{"num_hidden_layers": 12, "hidden_size": 256, "num_attention_heads": 4, "num_key_value_heads": 4, "head_dim": 64, "intermediate_size": 1024, "vocab_size": 1024, "hidden_act": "tanh_gelu", "norm": "layernorm", "norm_place": "pre", "norm_eps": 1e-05, "positions": "learned", "qk_norm": false, "attn_scale": 0.125, "bias": "all", "tie_word_embeddings": true, "parallel_block": false, "init": "normal", "init_std_qkv": 0.0224, "init_std_o": 0.0, "init_std_up": 0.0224, "init_std_down": 0.0, "optimizer": "muon_variant", "learning_rate": 0.00791, "lr_mult_o": 4.0, "beta1": 0.9, "lr_head": 0.00456, "max_grad_norm": 1.0, "warmup_steps": 200, "schedule": "wsd", "decay_fraction": 0.689, "decay_shape": "linear", "final_lr_fraction": 0.0, "batch_tokens": 32768, "max_seq_len": 1024, "doc_mask": true, "train_tokens": 476500000, "max_steps": 14542, "dataset": "wikipedia_en"}
Each number is 50 + 15 x the weight over its row's rms, rounded and kept within 0 to 99. Layers, rows and columns count from 0. The size before them is the row's rms in percent of the matrix's.

# layer 3 MLP down (transposed), 1024x256, rms 0.033, rows 865-892, columns 128-255
090:51 39 58 47 20 71 83 67 72 55 31 41 44 73 57 74 39 64 34 39 15 50 62 44 46 59 74 58 53 48 56 51 43 64 49 78 44 62 54 54 62 59 44 25 41 37 45 21 16 46 71 46 54 53 43 41 64 29 53 39 53 53 38 36 63 54 57 31 47 46 77 42 24 37 35 34 43 57 31 51 75 37 57 51 48 54 59 58 66 60 66 41 47 66 55 60 66 52 69 53 65 26 32 45 48 77 22 45 60 39 57 36 57 49 34 40 59 28 55 67 63 58 52 62 78 20 49 39
101:36 66 47 47 84 33 63 57 40 51 53 61 46 63 49 53 58 30 49 42 59 42 56 69 53 50 71 11 43 47 61 64 28 70 41 41 50 21 19 34 53 66 34 56 39 56 60 56 32 44 54 70 52 37 70 32 43 55 34 63 55 61 67 48 42 60 22 54 48 55 60 59 72 64 43 55 41 54 44 49 86 85 66 42 85 17 55 58 54 59 66 44 41 54 57 69 52 51 42 63 56 51 29 33 49 43 58 18 25 69 54 64 54 55 40 62 51 26 40 63 48 54 48 48 52 63 47 52
096:54 51 45 75 58 41 52 61 46 35 54 80 45 63 49 30 24 59 75 67 35 37 07 21 45 34 63 60 45 54 61 53 39 56 43 25 33 54 28 30 31 53 56 52 62 40 35 36 60 48 61 43 19 72 53 70 44 44 39 55 73 46 67 50 79 38 52 67 40 42 61 63 69 64 63 64 39 53 51 43 52 55 66 48 42 57 41 22 45 40 49 57 58 55 36 53 54 27 56 70 27 64 41 24 58 50 30 72 26 84 39 43 60 36 39 30 13 44 52 54 53 57 79 58 63 54 50 56
087:67 60 38 63 40 70 23 35 62 37 60 66 23 14 55 51 44 54 49 69 21 37 36 68 37 50 25 68 51 81 65 58 54 39 49 33 60 33 59 89 69 31 48 36 55 51 64 72 59 59 71 51 77 65 38 59 45 70 44 43 67 29 36 53 51 56 67 56 65 58 24 36 51 34 49 82 61 62 16 54 49 53 56 51 31 54 30 56 47 63 59 27 42 33 56 37 48 62 63 48 47 80 24 53 72 53 35 49 50 55 64 40 63 62 55 26 62 50 58 18 69 48 56 65 29 60 64 53
104:52 50 23 79 64 66 47 51 55 30 83 52 68 37 52 38 17 71 59 35 45 39 22 33 33 42 49 65 47 46 54 43 62 28 51 63 61 37 62 59 69 81 38 64 56 56 76 49 48 44 48 50 43 62 59 71 47 68 59 57 71 33 44 58 58 36 73 66 59 44 60 55 58 38 56 58 63 43 54 42 44 39 63 51 42 20 72 38 13 39 55 46 34 42 62 58 42 42 47 61 33 83 40 46 55 54 66 54 62 31 57 30 60 39 30 52 69 45 67 53 49 45 46 81 70 52 62 83
088:45 43 22 61 27 20 58 81 59 43 50 46 67 61 34 40 67 74 30 50 35 53 70 37 31 72 32 61 48 43 46 56 46 37 46 51 45 45 62 37 33 80 45 68 47 59 61 41 32 64 39 55 49 44 69 45 70 13 58 78 55 46 54 29 39 27 76 23 53 45 70 55 55 68 38 55 33 39 40 48 72 34 47 75 43 34 59 56 36 46 28 39 74 41 38 61 58 41 34 71 48 56 43 59 38 39 48 48 60 47 58 80 42 65 57 51 32 48 56 59 52 39 48 34 60 27 56 65
109:57 46 78 69 53 59 55 63 41 56 38 24 47 37 67 08 49 64 72 46 54 44 39 52 30 64 50 54 44 18 72 44 62 32 60 74 57 60 57 41 30 31 46 24 56 42 42 57 53 51 36 56 78 32 73 75 26 51 62 57 34 49 30 45 41 50 61 65 51 67 41 55 54 98 55 68 47 60 44 58 39 64 50 53 53 53 31 50 19 53 48 46 31 42 58 59 54 47 48 53 24 56 41 55 41 62 68 53 53 59 56 46 48 50 33 27 78 63 29 15 71 44 40 53 39 53 24 43
114:61 51 53 29 51 56 47 42 79 70 42 46 46 40 44 40 66 54 47 32 52 36 74 48 55 37 46 49 24 34 61 57 75 34 48 74 46 42 62 42 75 68 55 52 60 67 68 62 73 43 75 50 55 50 62 50 53 60 48 37 49 54 46 47 52 74 26 45 50 45 67 48 51 45 50 36 36 43 28 37 67 43 17 70 47 11 55 50 29 57 67 56 65 38 76 65 52 61 41 71 49 52 31 18 55 36 29 53 53 57 50 62 35 55 71 70 39 73 58 48 34 57 38 58 60 43 65 21
088:38 42 54 51 32 58 66 12 49 68 42 61 56 65 54 39 57 49 48 46 53 64 47 30 46 60 59 41 44 48 42 58 25 56 54 36 63 37 64 64 53 47 22 44 31 71 45 40 53 77 52 75 51 47 41 11 26 69 50 57 50 42 28 01 63 45 40 46 70 68 33 57 46 35 33 61 39 80 54 46 69 69 52 46 65 40 71 40 38 37 62 54 68 44 52 65 40 62 23 61 42 34 44 75 59 74 34 47 58 78 25 47 53 65 36 52 50 24 39 52 62 43 42 54 53 37 56 52
100:73 47 44 54 71 42 38 48 63 54 40 70 41 60 51 74 33 34 33 43 44 62 52 23 39 48 24 65 66 76 16 69 50 47 60 46 30 61 48 52 40 28 27 49 24 43 48 48 20 49 59 62 58 66 53 63 43 55 56 72 36 55 36 46 61 39 65 65 54 34 62 53 48 60 39 48 67 66 44 52 25 55 61 66 33 61 46 39 78 62 54 30 80 35 53 52 59 52 62 51 28 58 56 51 49 61 26 60 54 78 18 47 27 75 66 37 62 59 68 58 54 66 44 47 42 52 58 44
107:49 50 44 46 39 46 56 51 62 50 39 42 49 39 55 78 59 57 83 47 89 72 55 68 64 55 66 65 46 34 35 33 37 27 66 27 45 38 39 59 33 48 32 61 44 44 61 48 50 53 55 55 39 46 71 59 59 42 42 54 83 55 41 61 45 60 30 45 21 42 52 55 53 32 48 54 49 29 72 41 39 52 63 35 29 49 54 38 51 32 22 30 76 33 32 69 47 61 49 66 64 67 47 63 45 76 24 47 49 62 51 41 79 62 47 36 36 54 40 66 81 51 62 61 63 35 70 38
084:67 37 65 46 55 72 28 45 56 56 56 39 55 43 51 45 54 72 67 52 53 43 34 48 22 56 49 50 39 46 51 12 31 38 51 51 25 51 75 40 46 51 50 29 56 52 37 26 69 24 22 55 53 59 44 32 44 42 64 34 36 84 41 58 54 60 59 46 47 50 59 46 43 31 46 48 23 35 61 53 69 37 38 45 67 27 78 53 71 59 78 68 67 59 62 38 44 53 52 45 36 52 25 41 37 44 80 47 29 13 71 29 23 47 74 76 69 55 45 50 46 69 39 39 37 69 44 40
091:46 37 31 12 55 60 48 29 56 78 68 55 48 59 60 76 66 36 46 43 55 45 41 45 41 43 32 46 45 54 88 19 35 60 35 55 46 31 41 63 42 91 49 64 73 48 46 41 37 45 61 50 68 47 47 38 46 35 60 74 39 44 43 44 59 66 15 28 55 57 36 39 56 59 32 42 62 51 74 73 68 50 00 58 34 62 53 41 67 74 63 47 35 30 42 66 30 66 55 37 58 40 52 33 44 60 46 46 40 66 34 40 38 47 40 53 45 65 58 56 33 59 45 72 21 37 41 56
098:37 61 57 37 43 43 68 43 44 66 38 46 44 37 34 48 59 68 37 33 36 33 69 51 69 60 41 61 43 32 57 60 54 64 30 58 34 37 56 43 50 60 64 56 56 49 20 37 39 19 49 70 64 20 70 32 40 51 43 51 60 27 37 26 60 62 33 62 17 54 43 64 65 37 51 53 65 56 59 48 30 92 37 49 33 60 84 47 48 27 23 44 58 37 47 60 46 47 72 75 67 74 54 62 34 40 68 44 40 43 34 95 40 84 54 66 72 50 33 30 36 40 39 36 64 27 14 33
089:50 32 33 66 71 10 90 58 49 49 56 47 35 51 41 59 30 79 42 65 47 25 69 54 52 30 18 59 62 58 66 45 65 56 80 50 38 72 62 53 64 61 48 61 55 57 50 47 27 74 63 45 28 47 39 41 56 68 62 79 46 18 65 47 45 61 57 58 61 55 24 46 36 35 44 49 61 53 45 81 65 53 54 48 51 53 71 66 33 55 30 43 30 67 25 52 59 41 46 58 40 41 40 46 31 61 62 39 48 23 75 23 35 66 88 51 57 67 53 33 33 65 47 52 43 29 41 73
087:22 50 52 47 64 69 70 53 62 55 42 47 60 50 60 54 32 33 39 37 79 53 22 65 46 57 29 69 51 51 48 59 50 61 76 28 61 47 42 38 30 40 74 66 53 64 44 54 51 74 45 61 45 45 41 58 49 11 49 19 64 47 25 47 78 54 51 57 54 36 48 17 39 41 40 42 46 22 04 58 59 69 22 45 59 62 17 57 37 52 44 66 53 74 48 42 41 48 74 34 36 47 22 29 61 67 35 36 30 10 60 75 77 52 60 40 57 34 78 27 61 56 51 37 45 58 64 43
091:36 60 50 23 51 54 66 53 40 55 51 40 53 28 69 46 29 68 31 37 50 36 27 60 33 66 53 60 40 74 66 57 55 33 41 68 33 67 59 34 50 49 46 65 27 69 63 50 65 52 50 33 62 59 43 51 50 40 59 40 58 18 27 66 54 49 43 25 55 62 65 57 42 56 53 37 78 73 54 23 38 38 38 57 43 53 40 57 62 58 62 35 57 24 61 58 06 69 57 44 69 62 43 66 56 59 60 39 20 35 73 45 59 64 51 69 46 52 45 31 36 72 47 40 78 54 41 38
094:32 35 45 49 55 51 57 78 79 38 64 48 45 39 71 31 57 60 53 64 64 43 78 61 57 37 51 62 48 46 63 39 60 64 89 57 78 38 37 40 60 50 80 72 38 63 53 69 62 67 57 42 44 76 33 12 59 52 54 61 35 29 42 39 54 47 62 53 73 62 36 75 57 76 22 39 46 60 48 53 49 33 64 60 37 45 35 30 62 28 62 63 62 49 54 61 76 41 54 43 31 17 28 47 89 73 41 84 48 46 60 48 38 22 63 55 42 58 50 50 09 33 44 75 44 53 59 45
092:29 47 59 34 56 38 58 60 58 42 44 66 75 66 48 53 65 55 52 71 57 35 34 38 71 35 60 69 55 52 62 69 59 90 62 34 37 60 57 49 85 42 51 61 53 19 79 77 36 70 00 42 42 63 63 56 56 27 40 34 46 37 49 45 56 52 48 19 46 56 26 33 44 56 38 47 47 64 31 47 54 33 37 62 50 28 65 53 43 38 84 63 40 57 57 46 52 55 58 42 19 41 19 62 51 73 60 27 30 62 46 52 64 22 56 49 59 62 16 19 41 73 61 63 22 68 49 54
106:26 55 56 60 65 39 59 13 58 43 39 45 61 32 69 51 61 81 57 52 58 49 25 77 78 54 66 67 59 28 50 49 54 24 58 61 58 47 68 52 59 42 61 79 49 74 57 40 54 81 57 73 40 34 23 60 70 53 82 72 45 30 21 42 58 40 55 38 72 55 62 18 48 42 37 55 42 47 58 43 46 21 51 45 39 32 82 46 35 68 40 55 61 52 29 60 38 53 55 34 76 15 58 41 75 56 49 40 48 52 76 37 77 50 33 46 24 66 24 48 46 45 51 55 43 39 47 40
099:87 49 73 46 37 26 51 34 63 54 51 50 38 42 37 81 82 55 42 42 39 58 52 65 39 27 46 62 56 40 56 59 22 43 63 48 45 51 89 68 35 58 51 45 65 92 63 48 78 51 57 44 39 51 52 45 36 37 53 57 59 63 58 55 66 44 28 36 61 51 32 43 55 42 53 75 39 42 09 45 51 68 50 40 40 59 45 53 40 00 50 67 28 51 40 62 49 53 28 60 64 55 76 70 50 38 32 58 38 40 68 85 57 66 65 58 51 41 45 59 55 61 67 44 41 48 57 51
106:42 36 35 69 37 59 74 45 52 32 49 68 44 54 36 24 56 57 51 51 52 48 32 67 54 56 59 43 56 67 46 44 54 45 68 39 42 57 48 46 62 41 54 10 48 44 32 48 38 74 58 39 58 52 61 60 08 46 58 34 46 54 60 61 61 62 62 55 43 46 47 39 63 42 20 31 41 56 21 73 50 57 58 49 54 24 68 28 76 50 42 43 78 56 73 26 45 36 70 41 55 47 37 46 70 72 52 47 46 58 47 49 53 29 36 56 59 58 61 37 53 62 51 67 44 72 34 49
096:59 49 48 56 42 43 30 70 23 51 42 62 31 27 60 65 58 62 55 70 56 56 61 81 26 57 55 77 63 52 46 37 48 66 38 65 37 53 64 43 74 64 30 53 58 29 58 07 36 52 56 36 53 57 56 53 46 48 19 59 59 67 38 36 44 49 42 21 30 48 30 41 35 50 43 54 70 71 12 73 25 67 65 29 43 77 62 77 60 58 43 94 52 76 47 43 44 57 51 43 69 34 83 57 57 61 46 73 51 74 24 54 49 37 67 06 30 37 61 42 66 49 60 62 48 24 55 60
100:49 71 81 54 57 34 54 38 41 43 54 61 27 28 34 27 54 35 53 50 51 54 45 60 13 54 59 39 79 61 60 45 44 74 44 41 72 64 34 63 57 39 36 28 42 64 27 15 41 53 85 61 64 45 28 29 56 53 45 44 60 74 60 54 26 76 81 45 36 63 40 66 67 60 58 35 36 49 50 82 34 52 51 56 41 47 40 29 53 64 23 82 65 49 36 67 49 53 38 62 57 48 33 58 64 48 27 70 48 65 24 59 79 21 31 23 47 29 77 48 43 68 62 64 64 49 52 59
106:53 70 61 28 52 53 51 53 63 48 63 58 42 55 56 21 72 47 74 58 63 39 53 75 50 65 47 21 61 58 54 37 25 67 49 45 68 40 41 53 54 12 72 37 52 37 72 66 73 66 29 38 64 54 53 18 32 50 63 40 70 82 39 59 27 63 42 36 54 45 64 28 54 31 52 54 32 64 33 65 54 41 23 56 58 99 33 41 25 55 59 54 62 43 28 40 47 54 59 54 45 64 54 50 64 62 55 64 59 50 27 67 45 55 10 39 40 44 53 34 62 55 21 60 49 39 43 53
089:32 41 72 37 46 38 59 40 36 54 40 53 46 68 49 56 48 59 60 38 68 35 63 61 38 35 49 24 62 19 54 32 45 69 70 66 37 33 38 81 69 51 26 60 61 59 63 63 73 46 45 44 87 35 49 55 39 52 36 55 66 30 65 53 74 61 37 37 68 69 61 48 43 65 16 61 55 66 54 50 46 22 57 65 39 75 55 97 85 71 35 39 31 25 42 59 67 68 56 50 43 41 22 38 36 47 46 36 27 40 44 43 47 54 40 36 24 44 68 52 57 66 24 50 55 63 38 52
112:33 44 50 50 37 40 39 47 57 48 39 74 45 55 02 55 29 71 64 31 56 70 45 86 52 56 64 99 52 60 70 55 49 57 45 36 65 35 70 49 57 46 27 49 62 58 67 34 60 30 45 63 61 49 65 79 65 57 24 50 70 53 50 65 57 39 58 71 41 49 35 35 66 57 80 59 63 56 56 50 35 47 63 52 38 43 76 76 48 62 54 29 40 42 66 33 70 60 38 66 81 24 53 51 41 30 35 60 43 39 61 32 60 80 43 50 28 69 73 82 27 31 54 36 60 55 32 38
092:53 61 42 93 40 62 31 57 54 35 84 54 48 55 79 45 47 29 48 41 34 27 50 08 63 35 54 75 59 43 42 35 51 81 60 75 76 97 26 50 20 52 46 62 45 24 49 58 41 58 56 66 47 76 38 37 43 54 54 07 62 54 29 82 53 45 35 63 72 38 31 53 51 50 64 86 45 56 54 38 61 41 45 45 48 42 36 51 55 74 48 61 54 44 56 63 36 45 54 36 60 58 57 46 57 52 37 34 35 58 65 43 38 48 62 44 59 52 35 47 52 39 50 63 57 69 24 49
# layer 3 MLP up, 1024x256, rms 0.139, rows 866-892, columns 128-255
098:60 56 67 51 19 65 61 46 57 37 61 49 73 37 45 42 50 34 40 60 21 51 33 67 38 43 61 69 37 60 82 53 62 50 29 42 50 49 80 43 75 50 39 50 52 57 59 43 46 75 69 56 57 55 56 47 49 50 48 47 59 65 66 57 31 48 63 52 70 42 65 49 51 63 68 46 60 47 49 25 39 47 36 47 65 53 71 30 30 55 27 63 48 49 55 33 31 38 59 31 56 52 26 41 37 39 33 18 51 63 54 47 42 59 58 52 50 50 42 43 13 64 38 40 47 53 40 18
092:36 60 27 35 49 60 73 30 49 50 46 37 18 29 28 37 41 39 65 51 28 27 41 32 46 30 65 64 62 38 55 81 19 66 50 37 45 57 50 48 24 58 30 49 58 61 53 77 22 23 45 60 38 51 36 63 64 44 51 51 69 49 50 64 64 47 54 64 40 54 67 29 36 39 65 28 53 70 44 56 46 54 41 39 60 28 45 17 35 66 25 62 71 76 64 69 42 65 56 40 35 50 20 38 48 43 29 60 47 56 53 49 53 34 33 53 58 29 48 37 54 59 64 67 50 77 59 52
095:36 46 24 32 37 30 80 41 36 58 41 74 49 66 30 54 65 22 57 65 58 33 66 32 69 72 68 44 66 30 45 60 53 60 61 41 49 07 42 43 49 55 58 47 55 58 37 29 47 53 07 35 35 42 69 43 70 53 60 49 51 46 59 69 68 44 49 83 42 60 73 38 52 54 29 50 65 44 50 36 38 23 73 59 69 35 61 31 44 42 49 67 42 64 46 33 48 52 58 41 55 50 42 51 24 79 57 39 58 53 57 62 19 80 42 70 73 51 31 62 35 48 71 30 80 23 44 30
093:41 77 62 62 44 67 42 63 53 45 80 23 34 29 56 40 48 72 76 83 87 77 84 71 58 49 79 50 33 40 61 63 52 61 39 42 47 54 37 49 33 23 52 71 33 53 44 58 47 38 57 58 31 26 57 47 45 55 56 28 50 45 63 25 43 14 36 39 52 58 58 49 62 65 86 40 54 52 54 49 53 67 33 68 33 51 39 34 61 69 62 25 42 41 46 41 74 43 51 82 48 58 60 38 35 26 50 30 36 41 33 26 36 54 36 59 41 42 36 70 52 40 61 61 25 61 61 49
087:31 51 94 59 47 62 72 28 08 65 80 55 17 35 62 43 74 57 49 57 51 42 51 52 57 54 34 61 61 69 39 61 37 47 30 55 57 35 55 75 73 25 42 43 51 46 42 65 73 62 57 34 49 59 53 37 57 44 23 65 62 09 46 32 55 47 34 64 57 49 61 60 77 48 58 28 73 66 56 61 47 37 71 84 53 19 39 54 58 21 41 70 58 63 48 60 41 34 36 44 59 69 54 48 55 64 43 86 47 51 29 48 37 32 30 35 47 18 51 41 39 59 46 56 34 34 46 48
103:64 39 41 39 61 50 31 27 50 51 53 65 76 66 52 43 29 43 52 39 34 55 41 44 81 37 90 86 44 55 59 66 50 41 64 40 70 60 41 33 79 63 69 39 51 41 24 55 60 29 34 49 33 34 45 63 56 53 29 25 85 93 46 47 33 27 49 65 63 52 49 55 43 50 66 72 64 59 54 34 32 64 71 49 64 55 46 54 31 49 45 51 37 55 43 73 66 41 65 44 29 41 58 42 42 23 49 46 59 45 23 31 51 56 68 38 79 63 35 80 75 57 57 61 34 74 43 30
106:43 52 35 84 51 70 66 57 58 30 67 63 34 36 44 42 53 40 57 36 58 61 42 44 42 59 37 42 39 49 27 07 45 44 47 52 47 45 64 57 62 43 58 61 75 66 69 63 49 25 58 30 64 84 84 43 44 46 28 62 46 54 32 35 50 65 19 60 62 49 60 61 35 51 60 54 25 28 20 35 60 43 47 45 57 28 70 50 46 41 26 45 59 57 48 60 21 35 44 53 49 51 67 29 74 78 55 58 58 66 72 56 40 53 71 60 44 48 53 63 18 68 29 28 31 55 38 49
092:60 24 57 56 40 57 62 42 73 38 64 75 68 31 66 50 69 45 26 62 50 51 54 51 28 61 30 45 10 48 65 52 33 59 50 25 37 73 91 61 74 65 31 40 45 40 60 18 56 54 47 53 30 55 54 44 44 48 46 44 72 47 61 46 44 28 52 46 67 44 59 30 65 59 38 58 62 50 61 49 69 45 84 38 67 57 54 54 50 32 48 39 49 51 53 53 66 43 45 13 20 32 36 44 66 74 58 51 80 55 48 24 53 55 19 54 50 46 43 52 41 77 82 71 58 27 62 26
102:62 56 46 40 49 42 73 75 42 40 40 54 51 62 51 65 07 53 35 64 50 64 64 10 28 48 54 74 46 55 42 52 54 55 47 47 55 37 37 73 49 32 59 66 66 65 34 60 76 46 58 58 34 42 82 67 72 54 51 66 46 61 08 47 57 36 71 53 59 26 58 46 46 36 43 41 80 37 30 62 43 75 39 48 52 58 51 40 77 37 69 58 43 34 72 42 62 36 49 53 37 55 42 36 51 55 38 40 82 59 33 44 35 42 31 49 51 43 68 51 69 58 78 42 45 43 58 38
103:39 55 57 59 56 56 33 57 60 81 28 71 40 19 52 76 36 23 36 72 33 38 80 59 51 57 70 49 68 53 47 40 50 41 42 19 55 37 37 38 43 64 54 64 41 51 31 56 59 29 45 30 36 79 40 61 46 61 63 45 38 82 19 44 56 50 58 66 61 35 43 89 29 55 43 33 76 41 63 60 30 64 53 18 54 46 58 36 52 63 58 59 64 26 66 44 52 45 70 40 39 26 47 45 61 69 36 36 50 19 52 53 37 54 72 39 40 41 61 58 35 73 31 50 49 54 50 64
086:33 37 48 35 63 53 62 08 42 63 66 55 43 44 34 42 54 62 74 62 61 20 67 43 41 42 37 44 46 42 54 53 54 63 38 48 63 49 57 55 87 18 50 31 36 37 44 62 59 68 83 59 55 49 51 53 40 30 48 50 72 57 39 65 64 53 55 57 26 39 49 68 36 29 56 48 48 59 56 41 50 37 97 36 60 21 32 61 34 44 52 70 51 25 51 29 42 62 67 65 48 70 41 51 48 62 45 81 52 52 55 69 60 41 44 52 48 78 27 66 62 27 71 69 45 19 53 68
089:42 47 45 52 67 26 21 45 56 43 80 74 34 62 67 46 53 22 50 54 71 66 48 42 47 43 42 58 91 37 55 31 71 38 44 20 64 24 57 44 38 68 42 36 38 59 46 59 55 57 64 20 51 65 60 60 58 59 20 74 41 60 48 37 50 67 39 66 66 67 10 46 21 48 22 44 70 56 42 77 56 47 36 37 55 35 46 41 41 50 51 56 49 49 45 46 64 54 55 54 61 59 44 25 52 35 66 46 34 56 70 68 49 45 38 61 50 65 45 51 24 63 61 23 24 70 68 59
096:42 53 52 70 54 41 65 70 67 40 38 59 51 76 37 44 71 40 56 32 48 60 36 62 67 59 55 64 50 26 34 46 50 67 24 31 41 45 52 39 63 47 60 67 71 39 31 49 58 75 44 28 60 30 47 16 44 35 43 64 66 54 54 40 48 57 30 66 34 49 39 22 42 73 26 40 43 44 72 71 33 39 76 59 37 42 55 51 54 44 67 51 43 29 40 42 72 51 58 57 49 45 35 41 55 34 64 55 54 47 88 85 68 56 57 59 16 55 81 25 74 40 30 27 51 14 32 57
095:53 57 49 51 47 72 28 12 30 29 40 51 67 49 42 61 27 57 47 63 58 64 58 58 72 23 69 50 32 36 39 59 44 47 35 55 37 44 00 48 39 60 28 49 27 48 45 46 63 32 50 74 85 20 73 54 28 37 39 44 54 73 46 51 32 60 09 48 72 28 60 58 86 56 69 67 60 70 53 37 73 47 41 56 29 26 35 41 52 50 91 35 60 54 24 66 26 46 58 60 60 55 68 38 42 51 59 58 48 62 54 57 60 54 42 75 24 41 52 88 71 36 75 51 61 34 72 43
087:54 31 25 67 58 42 55 14 66 41 37 61 38 45 45 47 54 38 41 47 60 24 59 45 54 46 53 38 59 51 58 42 51 71 83 44 24 24 73 62 47 81 49 51 59 36 44 44 99 27 64 50 45 79 57 41 58 51 78 63 26 27 46 63 49 77 74 54 69 70 43 30 41 47 35 30 15 57 35 37 45 82 44 72 46 52 30 72 49 71 55 43 42 25 27 55 57 40 48 26 17 79 63 50 40 50 74 70 58 44 68 52 63 26 64 53 43 59 45 55 58 52 87 61 40 45 43 61
085:58 75 34 45 49 56 63 37 48 47 61 58 35 27 19 45 39 57 64 40 76 47 61 41 49 19 43 49 25 40 36 39 67 39 37 43 69 41 57 43 41 71 38 42 49 35 26 43 51 37 42 37 54 53 49 58 48 78 62 46 58 43 68 52 47 40 54 26 65 81 65 52 17 31 66 35 54 59 57 54 60 23 45 60 48 46 38 53 43 55 76 74 57 31 77 28 42 35 66 57 36 61 56 47 52 52 70 61 37 21 50 35 18 26 53 56 77 51 68 68 33 33 46 68 49 25 56 46
092:49 21 62 68 64 53 36 30 39 73 49 54 31 41 59 62 71 70 42 70 58 31 59 57 64 78 36 47 10 70 33 69 39 36 46 53 67 59 55 58 72 24 22 47 60 74 58 45 56 65 29 56 50 59 64 53 75 54 57 44 54 50 47 15 42 67 41 58 18 52 42 80 40 54 45 75 38 70 48 55 53 38 62 39 47 41 64 31 56 30 53 49 46 49 24 55 22 48 53 42 40 67 45 42 53 31 41 68 50 42 37 65 57 60 65 71 45 47 46 33 27 55 66 38 30 14 62 78
098:41 56 51 79 59 63 35 59 53 65 37 36 77 39 65 50 52 67 37 66 29 33 38 54 58 57 64 50 30 70 22 54 42 41 41 30 65 08 26 44 47 64 48 59 65 51 52 73 41 33 47 49 26 71 46 54 46 58 42 55 64 73 52 64 52 57 71 50 90 47 43 67 40 46 38 35 42 44 40 20 72 44 35 74 31 46 55 56 32 44 44 43 43 55 60 41 38 69 33 59 53 33 51 62 62 80 13 23 30 64 38 38 78 44 53 42 35 54 55 45 56 70 55 38 30 41 46 70
103:43 57 67 45 85 53 70 62 40 50 47 63 41 21 53 32 29 57 66 35 55 40 18 77 47 44 82 90 45 40 33 48 25 48 78 67 62 55 25 67 25 14 48 54 56 48 60 53 49 60 57 50 69 66 42 40 46 54 65 80 33 42 22 23 29 49 49 55 44 72 43 28 65 44 69 73 45 47 79 52 54 35 80 52 60 59 54 50 59 60 43 46 57 56 40 41 39 37 43 12 71 08 39 42 61 22 63 39 64 72 47 70 57 37 69 60 17 49 46 43 57 48 29 60 56 48 29 29
095:54 51 56 18 75 73 17 14 53 74 65 52 47 41 54 32 53 50 37 52 53 40 61 59 47 53 46 67 64 41 64 45 61 69 61 48 48 50 52 28 53 07 47 37 61 78 22 60 68 64 43 31 31 10 39 73 53 47 55 47 45 45 44 64 59 25 38 52 77 62 62 38 28 37 42 37 68 48 47 57 68 46 79 51 80 78 60 55 25 60 50 49 42 51 31 76 20 63 33 22 33 39 72 37 66 81 76 39 63 63 79 46 48 52 42 42 55 59 51 26 36 51 48 70 51 58 50 37
105:41 58 54 66 35 25 63 06 41 20 65 78 76 58 72 50 67 38 52 48 45 66 65 67 47 57 70 40 49 79 43 72 50 31 66 60 15 63 33 58 43 59 07 23 44 43 47 44 65 54 45 51 24 33 21 42 43 61 40 67 42 45 69 38 51 61 69 50 47 34 56 53 49 10 28 44 47 04 51 76 53 25 99 42 38 14 59 59 55 66 49 67 49 62 65 35 68 32 82 41 58 54 43 84 39 81 37 42 70 44 61 43 36 35 36 43 38 53 55 43 46 32 71 47 37 54 45 43
092:63 43 43 20 54 81 41 34 58 54 52 40 41 55 41 46 73 45 30 41 66 61 19 60 33 48 64 47 66 48 30 45 45 84 46 54 59 62 32 45 55 67 15 43 42 55 59 25 54 27 54 54 64 34 63 20 47 53 37 56 49 34 36 60 43 67 51 70 35 65 54 59 87 76 62 31 33 56 44 82 55 68 36 39 44 49 67 16 40 47 71 46 73 63 37 57 54 38 54 74 53 39 40 60 32 72 38 53 32 48 57 61 44 32 47 84 76 73 60 33 54 67 56 39 55 53 51 35
107:65 69 77 26 47 51 75 48 30 44 65 51 57 38 28 38 59 49 37 29 54 73 59 49 24 27 76 43 36 56 68 55 63 73 37 34 45 44 33 33 35 73 54 43 52 58 41 66 74 62 64 38 73 36 31 46 50 38 49 38 43 37 64 43 33 46 87 51 88 50 58 37 35 76 46 42 67 37 37 44 49 63 39 64 30 80 78 40 42 31 45 55 53 41 69 05 35 59 72 39 51 59 43 43 60 77 43 55 72 72 54 80 44 47 43 50 39 38 38 57 55 67 42 45 46 69 34 54
105:87 44 60 35 59 47 60 62 47 38 59 51 41 47 38 34 72 61 79 54 52 62 37 52 43 72 50 47 70 43 57 27 17 69 50 55 64 39 29 55 49 44 46 36 54 30 54 62 85 73 11 52 60 52 69 59 42 56 56 44 57 80 39 43 56 28 40 53 54 54 53 56 53 36 64 65 54 68 35 64 54 45 33 48 38 97 17 58 39 63 60 46 56 44 25 41 50 57 60 49 42 68 54 64 65 59 69 57 64 42 04 85 21 58 30 54 33 55 43 14 54 64 41 58 49 32 35 35
091:51 54 49 35 45 38 57 54 62 60 56 35 47 43 33 39 57 45 42 23 51 42 47 31 25 57 55 48 47 51 57 36 60 50 21 38 28 53 56 50 34 27 22 74 34 56 71 21 48 61 44 53 29 52 58 30 36 30 37 73 48 36 72 45 43 53 71 64 56 48 49 66 58 35 23 56 54 49 64 58 41 54 99 68 72 49 51 32 40 48 70 36 39 23 55 45 30 25 55 63 54 53 92 47 21 98 69 65 49 38 58 38 29 54 88 48 42 24 39 44 80 31 52 64 47 58 69 72
108:57 58 63 40 40 46 23 66 61 46 44 63 52 53 52 51 31 78 69 50 61 60 38 73 32 42 37 60 52 41 57 54 48 69 27 60 60 34 60 43 46 58 37 33 56 42 68 68 51 40 24 55 74 41 79 43 65 39 36 66 60 53 36 28 39 45 65 47 53 56 38 46 74 69 64 48 29 51 41 59 60 57 53 60 72 25 36 71 69 42 43 33 28 50 52 31 72 62 51 49 36 37 62 66 46 71 64 55 65 63 52 47 47 59 10 50 31 43 38 82 00 15 38 46 32 72 45 65
088:34 49 49 18 16 49 61 28 33 39 48 64 38 50 11 40 34 55 39 48 51 43 67 60 71 73 22 53 35 38 41 81 61 57 70 65 37 22 66 57 45 57 36 67 64 62 65 58 24 45 62 17 41 43 44 46 44 53 34 49 29 92 60 38 36 72 62 58 47 74 63 28 52 42 47 57 57 71 47 26 64 61 68 37 39 44 73 42 44 26 58 47 45 53 54 68 47 43 60 57 48 65 65 40 40 43 75 62 51 75 45 61 45 79 58 59 44 32 33 34 42 61 55 43 54 57 47 57